{
  "d_model": 128,
  "n_head": 4,
  "activation": "squared_relu",
  "norm": "rmsnorm",
  "positions": "rope",
  "rope_base": 1020.0,
  "tie_embeddings": false,
  "init_std_qkv": 0.0568,
  "init_std_down": 0.0,
  "lr": 0.0107,
  "schedule": "cos",
  "final_lr_fraction": 0.1,
  "seq_len": 1024,
  "doc_mask": true,
  "dataset": "wikipedia_en"
}
Each number is 200 + 20 x the weight over its row's rms, rounded and kept within 0 to 999. Layers, rows and columns count from 0. The size before them is the row's rms in percent of the matrix's.

# layer 3 MLP up, 512x128, rms 0.226, rows 187-197, columns 0-63
108,206,214,211,181,188,213,192,192,212,172,206,190,189,180,185,212,213,190,234,202,221,184,234,187,229,197,223,205,185,196,221,222,235,166,187,194,171,193,208,174,205,204,177,226,204,238,176,236,199,225,212,221,215,210,195,211,198,221,207,172,195,190,200,197
075,198,203,200,193,187,238,245,179,170,217,197,186,209,205,224,173,211,220,194,187,158,174,204,170,208,203,209,204,190,220,213,192,210,180,201,196,218,190,199,210,228,206,187,220,192,202,191,184,178,173,168,207,232,194,178,179,181,185,226,189,209,244,201,186
075,237,218,198,242,200,212,215,191,227,171,221,221,225,211,226,185,156,226,173,184,186,193,238,211,203,195,208,224,181,173,166,206,237,193,216,199,222,232,210,196,159,188,171,209,202,204,216,218,216,171,209,227,181,202,178,191,185,167,214,185,161,192,185,196
175,201,242,195,198,209,181,222,175,204,211,210,189,195,205,234,208,189,234,196,186,237,202,202,174,226,218,177,230,189,214,209,217,194,179,194,174,185,236,218,175,222,198,161,232,180,215,247,207,211,203,197,219,178,200,196,216,182,199,219,206,198,175,178,187
032,201,238,211,180,197,191,222,171,191,174,210,176,204,245,173,183,190,182,228,197,194,195,199,204,209,208,178,199,202,162,215,198,205,206,186,180,169,202,210,212,202,221,221,199,213,215,178,219,189,162,191,224,267,200,204,205,164,187,238,186,179,202,182,222
035,239,151,240,199,186,167,237,177,186,184,178,208,237,186,194,212,199,189,212,195,172,193,179,207,181,199,205,199,220,208,238,208,198,224,196,212,164,173,212,206,237,225,188,191,188,227,198,247,195,192,193,207,216,215,168,232,200,203,219,192,181,163,178,191
042,219,211,209,240,201,202,217,201,220,208,164,171,213,203,193,196,214,212,209,168,165,202,188,201,189,216,200,184,183,177,202,194,219,194,183,173,191,192,206,207,216,218,182,208,192,223,159,196,234,167,169,198,209,194,185,213,198,221,221,207,175,228,195,182
253,204,222,205,180,196,202,222,171,226,204,214,210,207,212,209,196,236,193,172,178,218,225,193,178,185,221,213,201,184,173,181,235,224,222,205,212,195,216,226,202,224,212,212,186,199,234,178,204,216,169,205,213,188,225,198,183,152,176,202,206,156,219,185,179
053,179,245,218,159,170,226,203,202,188,195,216,178,217,223,189,221,202,222,194,188,204,186,222,203,217,208,193,212,186,198,220,226,205,180,179,191,221,215,200,213,195,222,201,207,223,194,211,211,243,177,201,201,215,209,208,215,188,158,235,219,167,190,160,209
028,213,215,206,176,163,181,207,164,170,195,185,156,210,212,188,202,220,204,212,214,221,178,217,170,195,170,217,202,193,205,200,235,187,195,187,199,193,215,213,203,186,239,180,202,239,211,202,244,243,179,194,236,210,167,190,204,164,217,214,222,202,219,196,179
063,218,182,186,237,217,177,201,169,224,188,189,196,222,221,212,160,187,232,202,232,214,201,199,185,172,216,218,192,198,203,164,211,188,198,233,187,191,214,158,224,197,198,206,198,191,241,229,227,231,194,184,204,183,193,170,214,208,175,224,191,184,206,228,208
# layer 3 MLP down (transposed), 512x128, rms 0.0901, rows 187-197, columns 0-63
105,210,220,214,197,217,195,206,214,175,214,230,212,215,186,238,222,187,229,189,224,190,204,183,202,199,176,243,184,213,211,205,187,224,224,209,211,185,224,179,187,184,198,188,199,178,207,178,205,202,207,221,184,202,210,209,198,256,203,196,189,252,211,223,187
094,222,190,202,207,247,220,200,202,180,180,218,185,176,190,175,195,186,188,208,206,234,206,229,184,207,217,199,211,184,236,178,223,209,204,205,209,203,222,213,186,178,176,196,214,210,200,157,170,213,200,204,189,212,255,254,186,197,202,221,210,242,223,194,241
084,217,248,225,199,215,193,151,201,213,226,207,229,160,185,184,218,207,179,223,200,214,194,184,177,161,212,225,217,204,208,205,186,223,222,192,213,208,220,212,185,205,180,211,167,210,176,240,198,193,173,197,194,171,216,240,164,196,181,210,180,199,183,153,192
181,206,190,167,224,213,225,156,239,224,191,200,174,205,154,203,212,193,212,188,190,202,229,175,195,180,226,196,201,198,248,238,170,180,228,238,208,167,239,204,192,211,180,222,184,177,186,179,211,204,213,199,194,200,214,214,211,272,216,201,183,217,222,210,211
028,225,172,215,204,228,248,204,194,206,196,223,190,224,181,186,194,188,244,213,211,198,233,174,193,198,189,192,177,163,200,223,169,177,222,190,217,220,195,202,173,180,200,207,194,178,202,212,183,220,185,202,189,158,222,197,213,196,193,174,204,184,201,204,203
035,176,195,176,191,192,206,177,200,236,209,209,193,195,187,183,202,238,252,238,223,235,220,187,160,194,218,240,157,192,194,181,189,195,252,186,213,163,182,203,183,202,177,189,194,197,202,201,186,197,192,174,221,197,228,223,188,197,227,180,173,216,196,196,213
043,210,189,185,201,198,211,212,202,175,223,214,238,203,207,212,164,191,212,183,198,226,224,241,163,195,196,220,165,201,204,218,221,224,219,222,158,220,185,181,203,233,185,207,194,207,198,192,247,205,171,155,179,169,200,179,188,208,171,167,176,201,205,227,205
180,185,180,197,192,221,239,178,227,182,210,201,220,200,167,195,219,194,207,211,213,221,236,198,214,202,232,206,214,230,216,201,177,196,221,207,218,208,225,215,160,221,188,192,229,170,198,189,211,201,250,212,205,220,220,224,194,253,189,174,188,213,214,212,248
061,201,197,184,191,203,227,168,199,183,178,241,231,197,206,180,174,175,188,240,181,205,210,190,186,229,226,211,192,209,225,191,183,208,247,211,214,189,259,182,178,242,183,189,185,188,171,204,198,198,172,186,179,221,214,209,213,209,216,189,172,192,210,218,166
033,191,216,239,189,226,253,158,198,222,232,159,184,202,195,229,202,183,174,166,197,163,221,187,216,208,212,194,201,218,158,176,205,211,205,188,214,181,193,209,184,160,203,196,224,217,186,190,187,210,212,197,191,192,216,210,208,209,198,216,193,188,243,176,198
064,179,229,197,185,215,193,198,217,191,196,213,166,183,203,232,186,193,219,193,206,190,202,208,197,224,207,147,199,195,211,158,173,183,196,181,218,167,210,222,203,191,169,213,219,184,188,187,198,203,192,226,192,219,215,182,191,271,225,171,190,182,168,206,195